From a checkpoint of a small transformer trained on Wikipedia: LayerNorm before each block.
Each number is 128 + 32 x the weight over its row's rms, rounded and kept within 0 to 255. Layers, rows and columns count from 0. Numbers have three digits each. The size before them is the row's rms in percent of the matrix's.

# up: layer 5 MLP up, 384x96, rms 0.222, rows 260-273, columns 0-95
# down: layer 5 MLP down (transposed), 384x96, rms 0.22, rows 260-273, columns 0-95
up260 104:085093161118139105075181117136113164123118180118142138108093139123149125155155097157156116107164111163123169169111094154128158070094125108114147120079140120122175128167126104108149175084131139119061153096164103200125067152163151094092061148177170124089135133164101128041052144132130106149
down260 109:111102151155117159091121167126118105117187118116186171149106127101175165138139174133131111170153094164139131173125121116113108077191172092075107083147097081115168120182117101103106078082116145132156165123154058055135099138100068103093156150117145115150105154159130156145167065178170114151
up261 100:130036117144056122124111071116080104119176141156083139132161069117169125080141118139098101100111088140133128167140109099100127134130152136159111158188158113115142167173114136141150152064113190135164211166161077115110112142103146076084125130140140184202115146150168109116107106144153132138
down261 096:153148156172103106132166158147104132122156151109121092160112118167130167103162116166183100169123141156075107116128153137102097125128152059072087111095157045138080084142134074146130163194125085110104124153099135133126108118118094126151111135140152140096194107166135136165138163180195032116
up262 082:091099149161141080147139171191099088161064160152117190157176070105132111132101136051076093110103134117104144133073185148082120149108107144185127138139134094093156134172168120061128147141131110133156140176177109125142131160165144139099153120141169143084099149143150135136149079180107082084
down262 075:148144107140107049150066099099140159123138134112187108145120111140134144179152103139104109148155113161118117086170072179103159130097165060114199139118074128124115101115100067202175088089138132081139121146166160160176109110114090089182126188122124090135132127080170134153124119177141137128
up263 104:130139126087085098102095166112130144152107169148100129137095040164191134136101110150125056101166126146155174158124079204137096134107163102103129055190103129112120157120107143134122125066153125116117111176181148148098152079129110105152074092150129137136147199160098090099102106101109141168
down263 106:136096083128097129111083094134191099145116109141170161124164141148157112129175190084109150123130124195108135100085122129171146092155109190107103081155115134110112091099088092127052116124127157130185205165112185129102081105134116120137098101163181078128118166155077100170160096103168129129
up264 093:130036113072164127149116111109073181130085145175100089121133150158159156106144127134143125120145083109122119154138123108132111164074169091124121099178137115127125116113128106070078120122151164118151221195161117101113158136087086157070108150111136163193101140141172163171129158154075119164
down264 087:139136149064122172123111114181146111189163118150081181135102147119148108168086121182080124086123191109093119140136113131111104133125166099090151112096117128127195164134184102100135161111190172137082110115135099125151102150164145077188096105134094069092160101127109159118112070103185081154
up265 113:116093146131111070129114153166132131138094169155169123076107067178163140074153146182118103124096109140145095183163163170118152145157171110111133086117130171074178152096124119122120105099123165190121139144090139083144124096139034145127106084158142053076106135159097148121135105139115199127
down265 111:117111169098107095148108174079157095161120148090154116148172100150112152162116108083166146166163183206117194159140139125113166115121173053130052107134126083132122111120167085120123102129137140156144193174093160088156116124131151184075115102120164107087091066111106125114125132089139127089
up266 100:083081096118087100109190058092111152149172159167128115164139126115064185111060111140160156122112117151181110143150131158125085118178096133111144111138115141121125130087170145052115102114172102117079147127135146108093141169134124148100050086100138193195164172160108121104136153120131152143
down266 092:095138117137136088160147097153111131122187117080155161143107183140126094123160156118070101168171123109129070133083086098113114075116150132126078183152175149153136104153123167135138169162120154171121151060086156094131066127128136088143129200073116062102174122144130061114135159155181132117
up267 093:089090126090088135166157108088140090079176165134082150081073115167115135083148111075104137115054097137122141131121126171194115114149159143162140147083087101120143113118116106148139177118147129158116180134130189170109167152104074132054089168087121100143134150171125138087122138193118184134
down267 096:160115120152078105128103130160113148154085163096130122115186082140061116134196138065187192158119130076100166125144140135092204149063080126116186102175139152103104101196127166094136110121102145124157107179128125105120162072140097091143139120135146107125169100116126098116147095088124128178
up268 092:161161141145135160116104146090178168099110130145124114128138114200143133113177141154115147059141098111118165135138106177128168177155090095086143146165085109124135068081058130093095137108122190141132136078114139081126218115097122169099121081187164095091114120150150130140071148101081099138
down268 091:143171064123091110130083136112109089082123128124103106161126143180159080074151160124157148055166145129120113134141153178174152135135102101108142139099120140115115196128120161101104133159126109191091157134117140086142083119100100109105105133014177123118144070166143150124148184137176154181
up269 101:131143148105150150156205097139113147106054137159120084093114158168106115096107095109165113091091153167122196170149149138085134168101128105104082111185166104084147114116152111106058077104146142119145163093173148156116152089129134157113100069165141112048167145136117153160064082133133122115
down269 113:107127090092138097115070124148128134150091119108087127137180115097156146093141133157107172100131209149112115116115111098139133184115128130143129106129088201045138081080146129165135086115146149144108141130146139163128136103128167180136075119151120179106197157217089155106145149044096127110
up270 081:127164111196134105143144092131059086079136119170109108126098139184156159121149102088209132148088144120123151096144190192105108115098190104129097123108137095128148180165099130105156148077133146124111125124137201119132115147118149109105139195112097140153147204122070161137075121150072123131
down270 076:143088145157139201101105155129184087175160130152089076025109102141070139076152142129103101097150187168100077137121056107113127127128106147114131131114157131187154109141137159176145107186099074144120170084145125131129151133126157134159127105085175112086118125094127133181132123149179142138
up271 075:139092117124124147088111090139054165139131159101124133105112095214074112088163131078184143127165126170145118168101036037152150055137158129094150152107123102114118113157103161110088120146119134140148141183103169163158161100138120146158140116135119165080137144130167085132146110086118139178
down271 070:091171088153120161134090130108155066111131127134086137138178152085149122185081103123090102162139076129102147141149168183106110169156123135203131112109157105186153148090145117132129138068189123106085107139146116098130125177135119118087072126137147102182146146063060191119136086179121148103
up272 097:160064128137130200088178112088124162111115135119133160091115060123125231144123143092106067126034118089147106133157144160151092147124125117131167107112116143110177130073097112155042110104148139172122146144074136106137137137150114130150125119180158137135179150134095118125126132070097127167
down272 084:141158146143139119189121089099129106099117115177165081133175160145179132116155165170162101103134135114116157125184095130164091097154112141126095124079062119162130171168182146139130103139054150188164114095149093163105083117050107094089126176110127126168138140103114077126085145177121137069
up273 103:131136142097181168093119158143097127128118122190120181108158117157159174091164135085184103116091156143137125123186105082140093106136102075143160099126130127126187150085147111152051110123136164130136107176213120118156096120111159124060108060140138111131165161150115099098120125129047172096
down273 096:093130143145140107124090125178161118114136109114124124090147161191114186100142131080100169138197127161177107149123132191101118118085146113127103147129182133195092080185124157082108115091157157179141141072069119136159139115121096056146129136097148171112115084063139103137131086080181125111